config = dict(
    num_key_value_heads=6,
    norm_place='pre',
    tie_word_embeddings=False,
)
Each number is 50 + 12 x the weight over its row's rms, rounded and kept within 0 to 99. Layers, rows and columns count from 0. The size before them is the row's rms in percent of the matrix's.

# layer 5 attention value, 384x384, rms 0.0353, rows 98-127, columns 192-239
095:56 32 59 63 56 58 34 44 55 41 29 57 74 44 30 63 37 54 63 51 32 47 41 46 50 38 55 48 70 40 65 55 73 34 50 42 45 27 57 30 52 40 57 48 67 56 61 56
089:90 45 37 58 59 77 57 53 65 29 61 35 53 46 34 48 59 50 27 41 55 57 40 64 48 52 54 48 57 55 50 72 53 53 70 59 33 55 64 36 43 40 35 44 70 44 49 52
092:67 41 65 65 49 56 39 46 65 45 51 64 60 49 64 47 50 37 51 48 37 58 61 66 39 41 48 57 81 36 27 68 62 43 69 51 21 43 52 35 65 36 33 35 42 49 44 74
093:62 50 67 29 49 28 63 63 60 61 50 29 49 54 31 35 34 47 43 52 51 67 49 70 45 43 46 55 36 74 64 67 57 62 34 50 46 45 59 74 37 45 43 41 71 76 56 46
092:63 46 23 41 35 37 58 53 38 48 58 47 33 61 47 61 84 48 50 50 68 44 52 57 67 62 43 84 57 53 42 37 53 51 48 46 29 67 64 36 47 58 38 46 55 58 42 63
089:53 65 31 32 37 48 62 26 45 64 45 62 60 45 46 38 67 58 78 42 51 67 61 70 63 71 37 47 56 41 54 41 39 65 35 59 73 55 46 42 60 59 37 45 31 17 59 34
088:35 48 51 74 43 57 52 49 61 58 48 34 63 47 50 60 33 59 25 52 39 63 41 59 63 59 32 61 44 51 36 58 34 71 29 38 38 57 36 58 39 55 54 61 62 29 39 64
088:43 42 70 61 61 45 48 28 50 29 40 44 57 45 65 54 62 38 59 35 38 53 64 70 45 60 53 28 35 58 25 60 46 42 41 57 70 38 46 50 49 55 75 56 51 44 60 39
094:59 50 50 65 60 33 58 41 48 47 43 48 69 43 39 39 51 59 21 34 59 41 43 59 52 47 60 39 53 60 31 73 47 56 51 56 54 50 61 40 52 39 66 52 58 57 48 28
095:66 59 38 45 45 67 53 48 59 41 59 48 69 61 56 44 59 53 48 33 42 59 35 40 49 46 64 58 36 52 66 86 47 47 66 58 38 53 49 56 47 38 58 51 39 48 50 61
096:40 54 45 30 56 65 37 58 34 56 49 61 53 51 52 53 27 67 48 48 61 59 51 47 38 47 45 45 66 36 58 34 35 35 42 52 61 57 38 55 64 53 53 66 46 47 66 55
096:52 51 08 62 48 39 60 28 45 47 59 36 26 44 61 55 66 42 36 49 45 52 64 54 43 59 58 38 34 48 26 35 49 65 58 50 77 67 46 57 47 31 52 52 52 28 39 69
088:47 49 35 53 55 55 51 69 51 45 57 38 49 38 53 70 56 50 65 54 52 44 66 51 56 17 66 61 45 48 54 29 46 49 56 45 40 55 48 25 44 50 38 65 39 38 44 68
092:56 49 40 58 40 35 61 51 52 56 36 28 58 54 29 67 43 63 54 39 44 54 37 32 68 45 42 56 75 48 50 44 69 64 41 51 54 48 53 77 44 41 59 47 63 43 33 62
092:39 54 46 43 49 24 51 30 34 29 50 47 60 25 58 67 70 47 46 48 53 48 47 58 28 47 51 49 43 39 51 34 44 42 53 42 44 54 50 36 30 59 59 53 42 42 50 50
090:44 55 14 59 49 62 48 26 40 57 46 64 40 53 63 54 64 45 28 45 38 38 54 70 35 57 74 56 58 48 25 15 47 37 39 49 55 57 54 80 60 60 52 62 55 36 53 35
094:43 59 63 62 47 54 54 61 53 27 31 53 51 58 45 65 60 43 40 55 59 46 26 53 40 34 52 53 41 50 53 59 53 32 43 55 63 65 65 42 50 53 34 63 41 54 55 86
090:63 44 35 62 54 63 53 38 17 61 55 36 75 47 50 55 63 45 20 35 42 35 33 62 25 46 46 27 49 25 48 52 42 33 40 59 42 43 57 43 48 60 41 48 56 32 51 52
090:38 40 64 50 46 50 46 48 44 42 48 55 46 59 58 61 59 67 48 50 73 57 56 58 50 54 19 47 53 55 60 63 57 53 22 50 33 57 40 51 74 52 52 54 57 67 57 59
095:61 38 55 48 50 46 43 64 62 44 44 47 63 26 51 53 60 35 59 59 34 62 47 47 54 60 52 63 40 37 28 55 57 51 61 44 36 49 57 46 46 67 56 63 52 55 56 34
096:56 39 62 22 49 57 44 61 40 51 47 61 52 53 45 51 58 44 51 33 62 36 58 38 58 54 53 82 48 48 56 50 63 40 62 49 47 62 48 58 44 62 29 47 55 46 51 56
095:62 63 71 53 53 52 43 41 39 43 51 70 38 51 59 74 76 75 48 51 59 70 49 42 36 56 43 64 51 40 35 43 69 42 25 57 49 54 46 46 60 58 33 49 57 53 62 37
090:41 35 47 74 57 24 29 36 31 63 39 48 63 42 47 28 63 36 45 57 45 58 38 48 38 38 68 68 46 43 59 61 46 56 56 47 67 33 57 52 59 56 31 57 49 61 37 67
095:44 80 38 31 49 47 72 69 66 43 63 64 41 53 59 46 19 62 68 25 47 41 48 58 26 37 34 55 40 57 48 47 44 54 45 68 54 37 52 52 53 35 53 59 57 35 65 21
090:41 45 39 43 50 42 69 31 53 43 43 49 54 39 68 51 52 35 61 48 71 46 47 51 65 35 53 51 52 55 40 66 58 46 41 54 33 31 65 69 70 38 32 44 65 49 52 45
089:49 50 58 59 52 44 76 52 55 29 43 47 63 56 30 53 69 59 49 52 56 47 56 66 64 42 47 63 52 45 44 60 20 65 39 60 43 54 46 63 59 50 42 60 69 44 48 60
098:56 37 26 04 45 51 61 40 59 45 61 38 74 25 36 56 59 49 53 63 59 47 64 76 41 46 49 31 50 55 22 32 42 63 52 43 68 58 48 26 32 60 48 54 59 65 48 41
092:32 41 45 46 50 63 39 78 42 55 50 46 51 55 56 54 54 43 48 36 46 55 71 39 71 70 63 45 44 44 71 59 62 54 45 42 61 56 44 52 51 46 47 47 56 47 34 51
091:41 47 50 65 46 57 42 43 45 61 40 61 50 56 13 68 57 49 61 65 34 26 56 49 52 55 68 45 44 30 45 46 44 51 38 37 50 46 55 53 57 50 61 50 46 42 45 65
092:53 58 57 38 50 43 70 56 34 88 59 49 49 44 55 42 45 54 63 30 52 55 46 36 57 56 61 41 69 52 75 43 55 46 53 55 54 46 56 80 53 52 28 36 54 46 53 41
# layer 5 attention output (transposed), 384x384, rms 0.0363, rows 98-127, columns 192-239
093:38 23 67 26 53 76 59 49 37 55 39 52 40 47 62 38 55 53 54 35 57 41 64 35 63 62 41 35 49 43 48 55 49 52 33 52 50 62 49 41 43 55 51 43 65 54 13 57
086:63 70 41 54 44 46 62 70 36 48 18 59 36 85 48 66 32 64 38 69 48 49 47 34 44 70 54 40 33 53 44 52 44 57 59 48 49 60 68 60 66 61 56 40 47 49 35 49
088:30 38 54 53 58 26 42 47 44 43 37 47 34 46 49 45 53 45 51 34 50 44 28 51 52 39 52 31 48 31 49 46 47 64 45 53 45 58 54 58 45 59 57 66 50 63 64 55
092:66 51 45 48 47 82 52 62 56 58 57 66 62 36 57 59 63 74 37 40 57 57 61 48 47 47 59 55 44 50 55 55 65 60 41 66 43 50 55 67 21 44 54 47 42 44 57 38
092:64 46 57 68 49 45 34 36 45 57 33 48 71 45 41 47 34 35 47 41 44 57 51 67 44 59 56 60 43 47 48 57 53 40 61 40 54 74 50 63 68 49 60 59 45 43 66 60
086:51 27 58 53 50 55 38 30 64 44 42 35 42 41 39 44 52 55 60 50 23 35 42 27 66 57 57 45 56 53 54 56 25 49 43 62 39 45 45 64 59 45 51 69 52 58 65 42
085:54 31 48 27 30 41 35 46 66 40 69 61 55 47 50 39 69 38 54 54 62 36 35 62 57 51 50 40 44 43 35 68 47 45 65 55 70 65 44 69 60 59 49 43 38 65 71 55
086:62 60 63 59 56 68 24 65 55 52 66 27 32 33 52 55 74 59 45 41 59 56 60 37 31 38 55 51 43 39 79 47 44 67 53 71 49 36 64 31 48 33 39 45 36 58 48 36
095:77 50 51 76 65 45 46 42 46 43 51 37 23 42 56 41 62 64 54 53 36 64 39 50 48 66 65 28 45 47 56 48 51 49 54 56 53 32 41 68 44 51 42 38 45 42 62 37
094:58 54 64 34 58 31 69 53 51 51 41 69 46 37 66 45 44 54 52 64 42 37 25 41 41 63 70 54 40 42 55 25 33 59 40 60 27 40 50 44 60 57 29 44 73 57 35 48
093:44 39 48 39 41 42 62 50 66 35 69 48 65 51 38 46 70 77 55 51 52 49 50 50 61 43 45 38 42 76 38 47 45 40 33 48 30 49 58 62 44 75 65 48 45 52 49 44
099:62 57 63 51 41 43 55 49 42 42 58 53 55 45 63 41 54 36 43 64 45 57 34 63 47 39 81 57 38 70 56 15 50 35 41 42 39 30 50 60 64 50 45 37 45 28 60 31
087:54 61 49 55 60 63 70 43 52 53 58 73 64 46 45 40 45 42 20 70 51 54 41 65 56 50 61 59 52 46 54 41 50 51 36 43 26 38 58 48 46 56 70 40 42 60 62 41
088:46 60 60 68 46 57 44 50 50 59 39 60 43 44 57 52 65 45 44 46 49 39 49 52 55 60 25 40 57 58 70 41 72 53 39 40 45 56 41 73 54 52 41 50 65 25 49 50
091:47 63 64 19 50 32 44 75 56 30 30 37 60 25 61 66 45 30 54 49 64 40 72 51 67 48 48 48 58 48 74 60 47 35 44 28 55 31 37 60 51 61 56 40 59 55 63 27
089:53 35 55 65 65 49 33 60 60 39 51 70 71 35 38 48 58 45 45 59 43 71 50 49 56 28 47 57 50 60 59 58 60 59 59 35 45 49 30 52 45 56 47 53 63 46 48 48
094:34 68 37 32 47 57 55 74 48 42 57 66 64 68 41 44 26 33 50 63 60 42 40 47 41 71 35 40 69 41 45 48 54 56 47 34 43 55 42 65 47 68 44 29 60 40 59 57
092:55 68 41 34 65 54 62 44 71 28 45 58 20 40 70 68 39 39 60 38 45 51 46 39 60 48 54 67 55 51 87 33 66 50 25 53 45 31 43 56 52 41 36 55 52 74 49 55
088:48 59 28 50 52 46 61 47 62 35 53 61 39 37 56 67 69 55 33 36 38 29 48 31 11 25 52 25 61 34 59 29 60 63 50 59 38 49 57 56 25 51 54 57 26 58 37 56
094:57 48 59 69 57 50 32 38 29 33 53 48 51 45 49 66 44 38 60 50 68 44 58 53 60 40 53 62 62 54 23 75 33 48 49 40 58 38 44 39 51 45 45 33 29 65 37 51
093:43 56 47 58 53 64 52 37 63 65 49 44 50 47 50 55 21 50 44 54 50 58 52 54 73 66 56 44 44 57 45 34 62 38 61 43 30 51 54 43 59 54 58 60 69 60 33 29
093:33 68 60 72 78 38 40 50 48 41 55 31 44 35 62 58 64 46 45 50 38 72 57 41 57 46 33 37 41 54 53 53 46 51 77 56 38 56 45 31 53 29 72 46 38 48 63 32
088:31 76 57 52 38 53 60 52 57 31 64 43 48 61 71 59 51 49 51 58 39 29 56 66 57 46 44 33 45 62 38 30 56 52 36 59 42 51 28 29 36 40 52 46 52 45 65 39
095:54 25 57 59 54 60 50 31 44 50 49 74 47 73 42 47 66 37 60 45 37 78 56 57 56 65 58 34 58 63 49 52 29 41 61 54 42 44 30 56 56 73 45 44 48 48 50 31
089:54 44 57 75 48 46 37 62 38 53 36 82 40 55 29 60 61 42 23 45 44 56 57 27 54 50 44 52 57 44 42 46 43 75 68 56 42 61 55 56 46 37 45 51 52 74 52 29
090:74 40 62 59 59 55 38 63 35 47 35 54 68 52 43 42 53 71 60 55 41 44 40 52 59 48 66 40 47 60 46 59 59 57 43 45 49 39 42 56 41 46 52 63 51 68 32 67
094:61 52 46 47 55 58 43 55 50 58 28 48 23 53 41 67 43 36 38 51 76 35 59 44 45 52 36 66 65 66 52 67 49 46 54 48 50 49 84 73 45 46 59 61 59 48 16 52
086:45 32 43 38 43 56 59 53 47 48 59 43 59 39 53 55 39 67 59 43 38 61 30 52 50 40 47 72 47 28 35 38 34 28 45 59 41 38 41 46 39 82 37 47 60 61 38 54
090:61 45 62 42 42 40 60 64 32 41 68 68 66 26 53 33 50 59 66 67 48 65 50 64 43 63 54 55 55 37 33 56 49 52 44 52 57 42 43 33 26 60 27 36 36 56 60 60
091:52 44 43 37 47 64 50 51 52 61 63 57 57 53 37 66 57 50 54 50 44 40 57 60 61 38 58 69 54 65 56 29 64 25 36 32 50 43 36 54 35 11 50 44 51 60 67 24
# layer 5 attention query, 384x384, rms 0.0333, rows 128-131, columns 192-239
055:42 46 31 68 42 61 33 55 54 29 24 60 54 61 42 52 37 47 53 40 48 77 40 60 48 59 51 38 27 62 35 46 52 51 55 43 38 40 50 31 32 55 51 63 49 40 38 59
057:48 58 37 49 63 50 41 40 39 40 55 52 52 40 30 61 54 29 51 54 44 27 29 55 39 50 53 80 42 13 93 44 35 56 37 39 54 52 50 49 36 24 33 40 70 58 52 47
078:80 55 53 43 48 56 59 58 50 51 56 57 39 46 67 60 50 42 41 47 68 49 52 33 45 72 38 46 43 46 66 47 51 51 44 42 49 68 69 58 42 74 39 50 68 42 53 49
063:24 58 30 68 36 56 77 42 64 57 43 72 26 48 44 51 50 55 48 42 41 56 48 51 46 70 51 37 34 78 35 47 69 57 56 45 53 44 41 52 40 59 52 54 42 66 68 59
# layer 5 attention key, 384x384, rms 0.0333, rows 128-131, columns 192-239
056:44 37 52 44 67 57 46 31 31 68 71 24 43 50 49 62 81 56 64 51 51 39 46 61 54 66 63 50 49 43 47 31 42 28 56 44 68 50 56 46 81 76 57 42 32 66 66 56
056:38 37 52 54 40 50 54 51 46 38 38 40 63 55 60 31 56 50 29 47 65 58 61 56 47 66 28 32 58 51 31 58 37 27 45 39 42 53 21 47 66 55 57 42 37 40 35 35
068:51 74 30 85 48 55 64 26 48 47 56 38 59 63 36 47 40 48 57 65 47 54 56 57 35 53 38 37 67 67 37 41 51 40 50 52 65 53 49 44 57 26 65 40 37 45 43 55
070:67 42 52 45 61 40 33 42 37 49 53 60 41 37 60 61 66 45 43 63 68 52 43 54 64 55 42 36 57 59 42 62 47 48 56 56 71 41 72 60 47 52 51 69 35 59 58 35